{"hidden_size": 384, "positions": "learned", "attn_scale": 0.0884, "lr_mult_o": 0.742, "decay_fraction": 0.752, "decay_shape": "linear", "final_lr_fraction": 0.0, "z_loss": 1e-05}
Each number is 128 + 32 x the weight over its row's rms, rounded and kept within 0 to 255. Layers, rows and columns count from 0. The size above them is the row's rms in percent of the matrix's.

# layer 7 attention value, 384x384, rms 0.0443, rows 341-367, columns 128-255
size [107 102 112 109 100  97 109 101 107 108 110 109  99 108 111 103 107 107  96 112 105 111 109 108 109 113 101]
[[143  96  97 137 131 107 143  95 114 131 136  73 120 152  68 150 112 108 111 117 141 139 163 142 192 160 122 168 168  73 143 121  61 158 201 152 163 181 112 129 143  38 132 126 169 155 135 121 162 116 158 156  90  93 128 111  90 138 140  58  89 132 103 125 131 104  94 151 133  67 128 156 124  80 116 115  54 153 147 136 119 119 192 106 120 163 156 104 169 145 120 180 134 104  95 125 130 137  84  55  86 102 107 152 134 166  93 139 123 158 148 109 115 126  92  70 129 136 160 102 135 113 133 167 135 128 184 107]
 [151 147 116 201 103  65 137  97 173 187 112 112  97 130 156 186 147 178 126 149 164 134 138 151 143 111 104 136 144 142 126  74 161 109 151 116 120  58  88  93 125 117 123 163 120 140 113 174 170 174 187  89 140 119 143 161 134 107  88  73 145 141 123 108 152 165 127  57 134 124  98 120 115 136 107 152 181 117  79 157 122  87 133  65 121 145 158 147 100 152  85 138 103  79 154  91 143 150 106  68  77 103  97 111 140 146  89 154  83 115  93 198 153 194 157 121 121 113 129 126 139 148 121 124 127 113  48 106]
 [155 161 131 131 127  98 155 130 149 148 144 146 121 151 159 194 164  94 106  88 122 165 115 174 157 137 114 132  70 148  85 143 161 140 179 130 132 104 122 130 197 134 103 115  97 171 138 128 170 138 120  62 108 105 125 203 115  89 133 132 156 171 115 133 152 105 110 126  80  83 117  62  65 120  79 138 126 127 162 155  72 113 148 122 165 129 162 114  50 100 109 101  78  74 155 123 130 180 165 128 142 105 145 170 126 158 138 111 137 146 177 168 154 134 134 155  99 149  76 143 140 135  98 170 133 122 101 106]
 [ 81 161 104 102  79  99  63 120 124 127 103  94 101 134 118 139 133 104 163 174 149 121  95 146 108 151 189  97 182 150 156 118  88 149  80  84 139  96 130 112  91 103  83 173 115  90 146 113 188 186 106 159  88 114  94 128 142 127 139 193 113 145 166 111 152 157 117  99 162 152 117 156 171 158 165 112 103 106 130  80 104  90 110  68  68  76 135  89 124 117 147 116 121 123 104 115 137 124  89  70 117 123 181 185 120 141 134  90  95  89 108 162 122 170 124 145  55 125 100 107 147 130 146 158  62  91  74 144]
 [142  85 127 169 154 117  98 111 159 159 129 124 134 158 128 128 118 107 113 125 115  40  70  94  95 161 141 128 151 136 115 173 130  96  91 142  89  88 122  95 101 154 175 116 192 104 100 150 139 148  92 154  66 148 142 105  85 197 111 125 172  86  84  98 164 146 106 123  92  94 119 105 132 115 218 193 115 145 173  93 134 142 187  33 161 169 122 144 136 189 162 160  64 104 148 144 101 152 151 112  94 138 170 168 111 202 100 141 166 177 136 161 136 156 173 125 104  58  75 159 153 156 148 110 166 184 103 105]
 [ 67 177 165 140 127 143  65 106 157 139 142 119  90 122 174 138 114  58 146 136  94 106 205 149  98 172 114 155 150  86  63 135 103 130  95 190 177 177 105 180 104 141 149 143 161  68 124  80 102 117  99 109 129 150  67 158  95 129 172 118 160  66 117 120 109 152  92 107 203 133 157 133 117 203  74 130  94  97 169  98 101 152 105 169 130 129  78 158 100 136 143 145  99 138 131 153 140 104 137 120 144  82 130  83 164 117 132 140 117  82 151 130 171  91 147 186 110 107 119  93 155 107 118 194 112 173  77  69]
 [149 157 138 127 164  88 127 142 115 199 131 127  82  89 147 101 120 143 116 147 105 129 152  84 102 117 134 143 101 117 140 124 149  87 148 115 148 135 161 134 120 139 144 130 101 143 101 124  42 187  78 149 183 188 116 154 134 128  46 104 168 142 128 151 122 155 185  99 142 126 156 126  97  91 175  76 117 109  99  93  91 127 126 128 142 123 131 140 107 156 107  96 169 143 135 118 145 128 155  66 152 149 103 137 115  92 176 113 129 143  89 147 105  96  76 140 149 148  70 107 107 142 196  74 163 155 109 187]
 [164 159 127 147 123 123 166 165 128 141 123 185 172 160 127 108 119 127 150 145 102 133 163  89 160 158 132 127 132  94  85 133 123  92 130 131 136 127 169 121 151  89 113 105 121 125 111 117 106  89  99 144 168 139 109  63 133 155  98 192 114 177 156 175 101  82 134 171 133 121 155 160  79 105 101 126 133 132 126  82 130 146 121 122 133 107 130 100 196  94 144 155 148 171 118 109 171 145 139 182 151 134 122 150 121 108 108 163 182  94 188  90 185 161  64  99 196 131  76 130 150 159 135  70 130 147 103 125]
 [110 159 144 103  85 127  95 125 122 132 106 107  98 112 136 130 158 150  88  89 122 134 184 158 170 136 129 100 108 113 133 124 154  93 162 160 124 143 123 128 142 142 174 114  49 138 102 165 127 160 137 102  98 140 179 147 147 144 101 104  78  98 124 116 186  92 130 136 132 100  66 122 146  70 138 149 105 226 202 207 120  99 148 122 139 174 160 105 130 182 135  86 124 143 130  91 142 144 177 143 106 125 133 159  83 113 149 105 137 145 104 156 115 115 159 141 176 196 101 166 145 135 129  91 195 175  81 151]
 [ 91 120 161 117 143 180 123  74 107 155 118  86  63  92 146  86 130 171 151 181 132 142 142 113 105 155 130 100 152 160  89 120  93 105 166 111 117  97 145 152 156 148  88 175 156 165 145  96 152 103 103  87 103 104 148 101  99 141  97 108  78  88 110 148 125  97 181 204 134 125 109 135 111  86 138  97 142 171 161 123 143 102 124 121 168  85 158 142 115 107 149 121 112 137  84 141  83 101 100 104 156 158 112 133  86 104 158 120 166  82 157 156 148 168 133 177 110 156 155 194 151 156  87 124  85 107 119 142]
 [115 125 180 116  97 196  95 133 145 158 149 131 116 124 115 132 111 167 108  62 141 127 121 115 150  71 112 145  92  83 126  85 127 135 155 105  94  68 126 107 128 146 152  99 179 142 100 178 174 144  60  66 172 104 174 150 112  94 180 177 199 171 168 151 128 151 121 116 168 147 127 140 132 112 136 122 123 151  95 113 124 108  98 137  75 120  72 120 154 172  78  94  79 164 125 142 132 133 113 106 155  78 146 107  93 140 168  41 115 117 185  94 138 109 145 141 146 133 136  81 167 125 117  67 152 114  56 181]
 [119 122  99 175 131 127 101 135 128 149 178 145  93 151 134 108 154 165 144  85 138 101 128 107 114 105 167  80 123 152 117 182 144 115 106 139  98 104 120 109 124 138 140 162 148 134 144 131 113 121 133 144  94  99  37 103 153 111  95 137 121  77 101 119 136 109 153 115 162 152 180 146 112 140  61 100 126 136 129 139  93 119 131 125 141 148 110 154 101 137 110 107 153 110 130 168 134 130 107 168 165 124 163 159 169 145 106 122 136 142 209  77 115 174  92 159 114 124 124 112 175  82 125 141 133  98 109  72]
 [ 91  97 159 105 105 107 111 176 103  92 144  69  85 127 170  68 117 131 137 165  99 120 141 160 130  85  71 158 144 113 144 105 174 105 169 151 102 153 126 121 154 120 162 173 135 130 115  95 137 157 151 119 119 189 123 129 106 124 134  66 141 108  82 102  93 142  92 107 193 139 148 126 146 114  94 169 185 136 164  98 111 139  84 134 159 172 157 148 119 135 133 133 185 125 120 122 111 139 180  92  99 145 152 141 140 107 138 150  64 136 138 154 127 148  93 105 105 136  91 148  96 110 178 137  95 140 191 114]
 [ 66  65 193  83 119 109 108 127 103 118 126 161 133 130 149 117 131  94 112  86 159 110 159 114 127 124 118 108 162 159 139 164  97 125 126 144 221 112 151 148 107 145 138  87 138 104 134  77 159 108 124 156  98  75 114 117 125 147 159 100 132 130 157 135 146 161 115  74  97  76 104 124 157 146 151 100 121  82 175 191 146 125 139 165 104 176  95 161 133 131 136 100 163  87 175  81 134 130  89 142 148  83 130 115 124 177  93 180 140  81 131 157 127 106 115 143 137 147 138  86 142 164  95 156  93 122  92 208]
 [ 83 100 115  85  69 149 135 137 147  92 152 123 160 153 178 120 107 137 162 151 166  64 189 114 134  81 161 162 154 117 123 133 126 195  57 113 155 106 178 126 173 162 179 111 137  96  97  78 145 125  53 103 165 162 112 167 121 180 115  93 153 147 158 137  92 147 158 123 125  70 157 164 107 230 101 152 103 163 158 155 133 114  98 137 160 103 109  93 135 109  89 148 105 139 105 117 100 124 128  79 171 140 143 149 141 166  87 168 105 114 106 127 171 136 169 151 151  99 157 125 145 130 162 121 160  88 148 147]
 [ 46 140 172 146 120 106 157 116 148 147 122 148 139 125 149 121 166 117 168 109  38 129  63 188 143 212 123 119  98 145 132 130 108 118 123 130 153 150 106 132 209 119 105 173 185 104 124 150 100  86 108  78 195 145  89 141 138  99 149 136  97 146 109  84  89  64  96  83 159 127  65 146  79 118  83 126  96 140 137  95  77  90 105  64 130 152 116  74 143 119 141  97 174 191 127  99 107  24 110 100  94 195 104  63 100 152 167 135 101 128 146  93 113 124 177 137 183  94  86 153 210 121  94 135  92 135 107 171]
 [142 136 153  89 142 113 145 137 125 110 165  40 145 173  77  96 120  93 110 125  89 119  82  82 133 132 116 169 124 152 115 200 133 117 204 110 105 205 149  92 109 136 116 156 168 156 144 168 132 145 176 106 165 128 144 140 134 150 178  80  91 117  68 127 188 129 104 131  79  87 107 131 156  97  82 178 146 122 143 131 178 118 117  91 150 102 129 147 129  81 160 198 160 104 134 143 103 117 141 190 138 113 117 120 103 118 144 178 143 113 112 141 114  96 106  66  85 172  80 168  94  98  95 146 121 121  65 225]
 [123 122 108 150 113 110 154 113 182  92 157 108 113 166 149 107 136 117 110  98 148 159 127 152 164  93 150 109 135 123 181 103  57  97 155 163  39 226 139  78 191  87 134 113 138  95 137 116  91 126 122 128 147  63 141 148  72 117 146 146 132  98 119 126 145 116  80 115 102 151 158  71 157 135 116  91 150 130 128  91  88  81  72 106 187 114 123 120 123  96  86 114 124 145  71 139 143 167  81 122 122  89 111 122 168  58  93 172 144 110 172 146 191 153  77 144 117 138 184 118 153 149  39 147 146 107 218 119]
 [111  92 109 194 134 104 132 106 120 147 156 128  99 192 184 118 103 160 105 112 103 202 124 148  99 134 116 146 149 112 156 114 154 132 114 186 158  97  86 140 132 139 104 115 135 117 127  75  87 174 108  80 163  78 109 152 112  87 142 112 141  78 148 158 146 174  99 156  53 129 142  75  92 150 150 161 128 137 148 139 136 132 113 149 137 104 174  96 164 130  90 134 124  90  66 170 152 143 121 120 131 126  81 131 140 121 127 157 109 154 184 178 143  94 194 118  86  94 150  89 153  81 100 143 158  88 132 174]
 [111 153 104 107 134  85  78 139 123 182 148  85 106 134 140 137 110 166 132 119 145 148  97 127 156 152 151 150  83  95 135 143 163  92 107 135  92  80 112  95 129  64 124 121  79 131  89 107 165 126 160 149 139 144  97  77  92 113 103  99 166 106 107  90 151 123  77 122 106 156 151 129 177 134  56  98 139 119 138 135 124 164  97  84 115 119 130 140 110 214 152 119 121 134 141 139 143 151 160 154 173 157 154 151 130 134 135 153  81 124 125 115 113  91  87 109 179 108 123 134 139  76  87  94  49 143  93  67]
 [236 131  94  96  91 135 171  67 142 156 124 174 117 139 102  94  91 148 183 112 134  95 116  68 142  97 135  98 189  93 111 131 107 177  95 162 134 143 167 124 141 101 104  78 119 157 152 105  85  96 149  73 186 155 122 176 113 131 199  99 172 105 112  95 169 103 119 193  85 143 120 170 166  95 167 134  65 117 126 145 121 101 139 124 154 130 182 137 174 175  71 128  87 119 165 147  88 108 147 144 126 139 120 132 139  89  87 133  62 160 119  59 158  94 140 143 163  80  64  98  72  48 185 122 142 149 141 142]
 [124 132  97 150 115 178 141 164  92  90 109 171  75 157 135 103 115 135 134 190 115 132 111  80 103 159  98 116 108 147 111 122 151 173  88 123  83 105 138 161  98 114  73 146  73 181 131 143 101 153 119 188 163 137 127 140 110 173  68 145 183  92 139  70 104 164  71 144 177 182 222  96 141 125  69 166 142  97 128 123  81 166  61 128 130 115 101 137 120 182 140 109  90 190  73 168 117 149 156 116 137 100 154 144 113 163 186 142 134 153 144  67 137 112  73 105  84  93  97  77 124  64 149 115  84 151 118 136]
 [115 141 177  78 178  71 135 115 123 138  97 119  44 133 101 155 188 117 137 169 158 119 156 135 135  92 132  82 122 155 125 137 125 153 150 135  83 129  94  99 117 154  81 161 127 115 103 103 160 127 174  80 136 176 123 102 206 155 128 142 137 154 192 174 124  64 111 130 111 126 199 126  94 111 102 116 118 164 133 103 146 145  77 113 134 166  77  89  95 165 174 113  90 159 122 148 136  89 139 105 160 143 100 140 121 150 154  84 118 134 102 117  94 114 114  80 169 114 119 123 221 119 113 121 140 170 113 175]
 [129 143 155 180 133 142 155 144 133 101 137  76 128 130 169 113 117 150 138 132 214 126 176 166 134  78 154 102 116 112 102  85 133 152  93 142 112 133 149  42 139  73 185  57  97 128 186 122 109 163 149 164 133 116 117  93 153  83 177 107 140 175  85  99 137 167 116  90 174 130 124 205  92  90 179 164 125 126  84  89 103 149 126 129 140 175 206  38 110  93 145 115 187 134 120  93 128 174 139 183 134 129 124 140 113 125 134 129 118 137 115  72 181 105 196 111  60  89 167  93 106 116 114 166 156 119 132 139]
 [158 165 173 174 112 122 146 105  96 143 120  76 140  96 169 123  79 152  95 167 118 122  85 134 122 107 114 117 148  86 115 144 104 123 123 168 128 139 106 109 127 169  80 160  95 163 160 193 161 195 154 179 142 140  90  96 119 107  74 109 137 119 146 131 138 141 163 108 155 133 128 109 184 128 156 149 162 145 123 107 118 154 113 133  98 140 181  53  98 157 103  65  61 154 137 122 149 129 132 180 150 132 109 174 104 166 190 110 158  91 174 107 116  92  94 149 110 172 136  97 155 100 140  79 120 153  94 165]
 [112 140 148  82 111 133 147 139  65 121 139 148 139  91 111 115 106  67 162 116 111 111 118  95 120 123  88  50  63 145  78 158 180 171  80  85  74 127 110  99 113 117  51 131 126  70 131 165 130  92 139 185 115 135 190 138 163 164 185 151 137 149 117 126  65 152 104 133 121  87 132 128 184 149  58  96 172 174 123 125  87  75 120  80 152  79 113 107 111 159 112 106 148 134 124 120 150 197 188 148  97  85  99 134 102 141 110 110 152 120  82 116 130 146 104 113 121 122 110 114 144 100  99 121  86 166 129 155]
 [102 114  91 119 129 144 186 134 173 143  79 146 116 166 154 146 130 146 106  66 102 118  84 129  69 160  51  87  83 114  66 144 144 108 117 110 108 161 191 165 136  89 137 177 143 107  87  47 134 103 111 161 184 119  92 184 210  90 160 160 143 107  89 131 133 127 159 154 134  95 129  95 109 100 148  84 174 127  96 162 128  74  80 172 142 122 155 138 123 151 142 165 111 116 123 149  65 146 126 192 143 114 169 121 143 169 126 132 139 164 136 113 112 108 134 148 133 142 101 152 132 138 133 147 149  96 167 119]]
# layer 7 attention output (transposed), 384x384, rms 0.0523, rows 341-367, columns 128-255
size [109 109 113 113 100 104 114 106 108 109 114 107 102 106 107 104 108 109 101 112 107 107 112 111 107 112 106]
[[ 96 147 117 105  58 101 148 111  79 104  94 157 157  80 142  56 115  99 174 138 166 122 147 149 119 154 196  80 135 178 120 131 184 119 112 106 131 133 122 156 104 108  99 149  90 106 124  90  76 129 134  69 195 143 139 136 166  44 167 133  90  81 141  47  62 164 178 109 130 183 136 142 153 165 124 128 140 127  72 108 146 123  94 124 137 122 110 165 135 140 174 134  98 101 194 188 195 151 133 101 148 103 181 119 164 116 165 162 176 133 140 124  93 129 111 148 115 123 135 109 200 120 112 134 161 191  90  89]
 [ 98 193 169 135 136 113 140 154 129  70 194 116 125  90 145 112 128 113 129 138  67 103  51 153  72 152 141 153  95  92 123 139 129 144 144 148 165 120 161 128 120 131 155 171 106 102 129  86 118  98 115  95  71 157 121 104 125 120 177 151 148 105 143  91 171 109 105 173 133 106 181 122 152  90 127 106 108 129 152 112 152  63 136 177 118 100  77 148 106 174 145 112  82 172 134 149  90 225 122 128 123 175 164 133 153 142 132 149 139 171 108 138 107 107 128 176 142 157 160 140 149 105 146 189 197  94 142 114]
 [142 159 145 109 103 184 139  91  49  95 105 154 141 124 130 122 100 154 168 100  90 175 106 103 152 179 141 133 146 158 161 126 130 146  83 124 135 152 162 113  57 184 137 122 171 106 109 164 158 107 137 105  86 166  75 151 191 111 125  91 127  83 140  93 147 175 137 157 147  94 134 115 175 103  89  92  97 175 149 173 147 141  99 153 103 139 153 129  89 160 168 162 171 150 135 104 131 163 130 149 164 171 151  94 136  96 126 108 152  95 128  83 102 122 163 156 209 128 149 158 130  92 127  51 128 105 128  86]
 [107 151  76 191  81 118 118 122 104 143 128 120 115 114 171 173 147  81  91 110 123 181 167 114 143 177 164 137  76 118  96 161 114 148 157 141 121 126  81 138 165 144 177  97  97 159 160 118  79 101  98 115 123 135 136 125 143 168 166 138 146 168  86 127 180  76 117 165 145 144 105 103 137 143 154  81 108 102 137 117  87 182 121 127 122 161 151 179  99  98 122 170 141 152 135 167 135 205 135  92  89 165 118 145  63  96 153 170 141 158 176 122 104 122 202 122 185 133  82  75 163 111 108 165 120 138 122 124]
 [142 190 115 132 123  45 128 119 173 120 124 172  98 121 156 167 139 141 167 157  81 139 173 118  80 101 138 124 131 132 106 119 139 149 201 169  77 120 183  89  96 170 127 140 106 184 138 113 144 147 132 139 155 173  85 129 198  79 187 121 113 167  57 135 148 146 122 168  80 200 156 106 123  95  76 124 131  97 137 170 160 168 118 168  93 132 118 142  71  97 106 116 114 165 103 183 147 114 139  88 105 170  84 124 132 156 156 127  87 154 144 130 156  92 165 126 131 130  75 105 118 122  96  85  59  67 164 145]
 [183 128 120 117 160 141 165 175 121 153 129 142 130 137 145 123 153 201 147 133  98 140 148  70 165 110 118 143  86 101 133 162  79 126 138 136 106  90 106 129 190 114 126 114 113 111 152 112  99 162 211 140 157 132 142 111 172 143 124 183  11 137  94 195 119 106 112 138 116 174 147 181 155 133  92 124 135 144  62 136 197 132  96 121 160 139 126  66 147 150 149 104 143 168  83 129 144 121 152 109 141 109 141 134  95 196 123 140  87 142 104 138 149 123  89 116 152  96 142 162 160  77 133 154 139 112 218  93]
 [ 90 154 115 154 121 138 110 111 160 174 147  95 148 125  66 160 160 165  97 129 109 117 128  99 152 133 163 109 185 120  48 149 132 112 148 120  63 161 102 178 169 172 160 103 154 134 132 164 186  76 135 150 168 117  99  70 153 184 137  95 159 118 154 111 107 155  88 119  79 109 140 124 160 115 108 140 111 125 131 122 192 105 140 172  43 114 121 176  51 141 154  97 133 164 123 131  89 134 132  94 134 139 146  35 135 129 110 178 136 124 144 105 180 153 132 114 116 159 100 127 131  97  98 141 123  90 187 108]
 [ 96 136 105 127 188 201  94 157 193  94 133  81 162 132 150 146 131  78  93 182  95 158 102 164 143 127 134 133 135 155 136 125 124 186 114 121 107  95 126 108 132 106 112 182 119 106  74 159 124 152 116  57  73  98 147 184 171 103 119 108 161 124 154  84 140 114  96 156 108 193 121 141 186 132  75 128 170  59 125 163 101 128  79 201 164 152 111  78 118 169 123 112 141 158  84 128 107  93 112 163 114 106 143 133 114 130 124 122  56 175 132 142 109  98 163 149  79 102 161 152 125  88 106 150 109 121 154 101]
 [129  96 135 134 107 161 126 145 188 132 163 182 144 170 141 119 132 188 165 140 101  74 101 112  93 102  96  62 156 168 129  99 102  99 153 120  93 133 133 112 108 129  76 126 146 114 145 120 108 128  97 158 142 127  54 183 115 135 157  95  95 155 146 117  54 161 168 120  90  25 161 126 130 104 154 143 142 100 179  84 148 148  89 161 132 113  76 105 136 130 134 144 141 160 186 139  86  74 138 167 148  99 119 112 160 182  67  85 157 102 120 114 151 143 185 130 120 135 102 108  90 116 181 126 114 108  87 115]
 [150 133 146 131 122 136 107 185 142  92 105 114 164 126 165  94 108  74 146 140 133  95  78 136 163 183 124  80 133 127 125 119 155 154 158  91 182 185  97 151  66 140 165  53  77 118  78 151 128 132  93 168 185 167 131 129 141 115 116 104 142 173 106 104 164 235 110 116 139  94 112 144 153 146 136 167 121 129 130 127  53 184 146 125 151 125 141 115 121 102  92  75  96 169 155 103 168  52 139 122 102 130 124 155 152 110  63 129 174 150 141 151  69  73 151 116 177 151  70 135 141 160 142 145 153 154 106 161]
 [ 68 160  97 124 135 119 137 104 126 150 117 146  87 133 128 140 120 115  96 180  84 108 155 141 159  93 128  72 155 137 159 102 112 100 126 130 141 174  45 160 154  69  85 112 181 119 119 148 158 158 128 203 111 154 139 100 133 158 148  94 134 116 132 115 125 181 166 107 139 134  46 167  97 163  95 116 108 118 120 157 135  94 170 131 178 175 156 126  95 114 142 118 158 128 140 160 156 118 142 127 113 183 152 189 154 109  86 192 107  82 138 178 140 178 139  71 114 111 105 140 119 104 188 153 114 108 138 233]
 [126 144 171 128 147 147 155  96  98 130 137 122 137  81 136 152  97 146 113  90  91  96 147 118 145 157 174  84 167 152 129 129  89 160 140  86 143 105 136 157 117 202 125 157  76 105  81 164 129 174 134 127 142 118 154 141 154 141 135  93  67 171 110 135 143  58 147 168 143 100 112  87 121 109  96  96  87 146 140 119  89  92 114  80 185 137 139 127 119 143 184 118 147 147 190  75 116 100 117  55  76 108 178 144 111 140 173  96 145 126 107  67 149  63 130 137 121 174 113 131 101 116 137 150 128 172 114 110]
 [175 120  72 117 121 138  76  63 137 143  79 137 104 139 146 109 104 164  93 103  96 104 161 128  74 127 150  92 139 158 200 110 129 113 140 127 154 116 128 134 120 160 181 112 197  42 164  39 120  87 123 185 123  99 157 103 104 176 151 124  99 199 120 115 142 161 141 182 122 119 112 153  64 115 118 107 116 131 129 156 114 128 126 176  62 146 157 154  89 159 185 160 154 138 181 136 129 139 180  94 117 126  98 143  61 163 119 146 139 175 164  87 159 162 176 174 149 166 175 160 155 172  70 111 151  93 168  94]
 [ 87 132 112 125 128 107 147 161 101 120 132 109  64 166 114 108  81 138 137  77  84 166 180 103 187 106 116 165 104 131  96  77 135  77 139 145 129  70 107 104 116 125 161  70 139 122  84 199 149 130 123 173 151 126 166 133 113 126 108 131 152 133 143 182 105  96  95  99 114 207  70 126  92 106 145 132 150 184  93 146 101 157  93  67 133 134 141  85  89  56 113  98 159 115 143 141  77 112 146 123 152 123 133 106 189  91 148  62 180 136 121 106 135 191 153 146 170 142 181 127 182  97 111 155 144 157 136 146]
 [150 113 146 164 111 138 162  92 103 112 153 139 113 125 171  83 210 106 167 156 137 143 124 177 149  87 128 142 158  88 115 173 104 127 215 123 151 162  90 132 133 154 123 123 137 133 126 163  99 127 187 170  81 128 141 139 135 169 101 171 117 103 102 119 146 199 162  86 144 159  57  82 148  88 102 164 126 136  55 114 160 123 119 112  93 154 193 124 159 178 108 117 146 125 103  77 151 107 143 155 143 130 150 148 122 105 115 103 115 123  76  66  70 140 104 146  96 144  94 118 118  97 102 160 125 130 130 146]
 [150 149 143 105 143 186 119 135 117 108 148 135 119 139 144 185 105  60  52 147 157 112 108 166 120 102 112 132 138 142  96 113  69  93 127 153 110 162 125 116 130 122 137  75  94 175 120 128 159 233 161 162  49 151 114 125  73 132 122 157 131 120 165 129  75 105 133 171 140 106  95 124  96 100 101 146 136  74 101 173 163  96 107 147 143 158 103 128 117 132 134 172 131 101 210 116  88 181 144 172 194 142 115 150 144 123  99 114 120 152 194 153 118  72 130 140 128 120 194 157 134 113 110 137 104 131 132 100]
 [189 148 108 110 126 155 158 151 111  85  71 130 152 111 153 151 176 127 145 129 114 135 122 148 107  96  92 178 103 113 148 154  74 119 103 186 166 154 193 173 182 124 110 106 162 109 180 120 117  80 171 133 138 172  88 108 142  98 139  85  97 163 186  98 105 208 131  98  95 175  66 107  63 122 163 150 151 108 148 154 135 183  74  84 136  98 118 119 114 101 124  96  98 172 139 121 110  71 104 136 151 112 127  81 145 155 142 100 158 123 144 135  87 128 128 137  85 126 105 127 154 110 104 118 102 152 157 131]
 [173 153 141 100 115 109 113 144  99 127 191 165 155 196 132 176 132 166 133 167  95 127 102 154 149 156 117 109  96 121 155 133 176 119 139 104 172  54  97 125 121 105 149 136 159 136  81 102 144  51 198  78  83 181  91  93  91 107 147  93 139 124 168 156 141 104 159 103 137  80 120  98 152 177 130 177 118 132  79 141 145 135 155 104 125 151 174 119 156 157 109 157  96  85 177 187 129  81 125 139 138 128 181 156 145 171 164 154 137 113 154  91  92 127 168  91 119 139  91 127  93 144 138 150 144 158  84  74]
 [179 167 151 125  87 114 112 132 124  64 140 195 135  74 119  90 114 112 143 136 130 164 147  78 173 133 176  79 115 176  85 175 175  99 205 124 134 172 112 163 152 129  94  92 147 149 162  81 132  78 127 167  73 190 149 127 131 125 152 147 120 155 127 136  97  74  86 122 127 109  95  98 172 162 157 116 103 137 149 156 100 200 104  76 119 128 121 206  83 175 133 107 135 125 118 118 183 116 138 118 114 173 142 150 136 134 149 163 171 131 128 133  86 125 107 151 132 150 128 137 103  98  97 153 146 127 155 152]
 [113 135 177 132 137 164 135 103 101 131 165 136 142 136 179 140 113 146 145 164  99 164 183 131 107 189 106 105 138 144 188  99 137 120 110 121 145 166 124 139 106 180 106 121 171  74 151 139  75  80 176 116 103  95 158 131 174 166  83  91 141 129 150 178 147  89 158 144  81 102 143 149  60 133 163 139  91 153  90 136 133 107 135 180 167 143  92  99 146  84 151 154 147 104  86 157 162 176 123 111 124 117 162 145 146 138 140 150 118 128 165  80 173 170 116  93 110  95  84 123  86 173 104 109 148 103 155 101]
 [ 45 161 160 144 133  80  99 131 114 131 138 156 106 147 145 143 107 163 112 133 155 111 102 171  75  93 157 109 151 112 126 191 106  96 172  91 105 159 148 126 142 126 144 147 161 170 145 124 152 142 124 141 130 120 142  51 129  89  70 120 136 140 162 108  98 156 166  52 138 137 160  57 120 158  43  70 119  76  62 135 163 163  83 193  83 172 130  78 128 149 157 116 158  65 114  83 170 132 110 121 157 125 110  76 103 131 144 117 159 178 122  96 114 167 178 163  85 171 136 149 175 187 115 113 111 141 105 117]
 [130 106 177 187  97 129 146 135 180 137 149 126 164  83 204 106 163 195 144 121 136 143  97 143 109 156 161 156 129 106 118 134 129 105 156  59  99  95 134 129 189 189 156 184 185 117 105 134 112  74 140 184 132  74 123 146 109 130 160 157 135 143  93 182 135  93 135 143  82  90  84 129  55 161 159 135  90 119 166 176 143 112 174  79 130 142 136 135 149 125  98 207 169 100 114 117 115 166  89  84  83 110 150 117 130 182 120 138 101  95  73  84 140 125 142 130 127 133  92 127 131 157 150 111 125 142 143 134]
 [121  96  63 173  97 170 135 151 138  90 143 124 157  53 150 116 133  60 146  62 105  89 139 103  87 180 139 172 141  85 156 208 170 161 145 134 176 155 128 121  87 127 142 102 108 105 190 173  49  98 133 208 125 129 157 176  79 134 123 123 116  43 152  81 165 147 178 109 172 120 124 140 184 177 138 141 210 126 141  69  56 124 143 157  88  91 168 199 173 140 173 138 138  78 116 123 140  82 137 147 138 100 126 110 150 184 133 115  78  97  72 135 181  66 169 123 131 117 130  96 105 173 122 112 109 151 144  74]
 [118 124  50 119 112 130  99  96 118 125 142 163 106  65 151  86 130 128 154  92  78 145  42  99 169 187 162 125  42 152  96 142  89 125 130 126 104 116 109  93 137 185  76 168 114  78 101 112 136 131  91  93 128  97 152 124 146 116 121 158 119  84 105 128 124 144 157  92 164 110  64 146 145 194 113 170 148 158 102  87 114 138 142 115  62 122  87 166 133 182 112 138  72  46 127  93 140  69  81 107 143 159 167 135 114 114 135 118 125 163 144 118  80  89 109 166 145  93  78 177  70 116 153 170  85  74 103 117]
 [106 146 110 143 146 183  92  73 170 152 115 128  88 135  99  98 151 164 149 124 158 128 153  80 116  90 129  77 145 179 140 131 106 132 118  92 120 164 151 125 112 143  88 151 126 139  83 117 132 100 106 120 198 180 166  83  50 145 166 179 126 135 135  80 184  62 137 109 170  77  85 146 101  72 129 120 183 176 134  99 138 151 151 122 133  59 103 202 118 118 189 115 129 136 152 187 149  88  90 145 105 129 177 134 100 103 111 100 131 111  98 116 172 191 122 152 178 141 151 172 123 152 107 165  85 133 107 135]
 [127 108  79 141 153 125 195 121 132 120 144  98 111 157 155 162 175 188  91 131 124 151 124 126 185 117  77 197 158 120 207  96 138  98 153 111 134  98  94 123 136 137 142 100 148 131 120 171 206  99 187 108  73 133 175 139  59 113 134 115  97  84 193  54 175 159 166 118 127 196 139 108  62 111 125 177  94 141 139 141 116 163 150 183 149 145 162 165  83 147 128 168 128 176  99 162  61 125 139 117 142 129 148 167 137 148 134 141 134 140 143 126 127 144 159 151  91 104 112 126 118 133 108  84 111 107 161 151]
 [116 162  84  93 143 142 141 131  88 127 148 111 161 156  71 119 149 173 139 139 140 156 133 111 114 103 116 129 223 197 182 110 196 135 115 149 129 100 153 100 161 137 119  92 104 104 142 122 136 156 144 110  91 123 172 115 109 118  66 113 127 113  94 139 171  78  74 180 128 125 186  84 122 130  90 183 102 151 107 114 202 106 146 131 189  78 131 111 120 121 154 140 143 173 130  82 136  87 143 102 131 161 104 153 126  76 131 124 195 133 110 145 141 113 160 164  86 101 124 169 117  95 143 113 160 108  56 126]]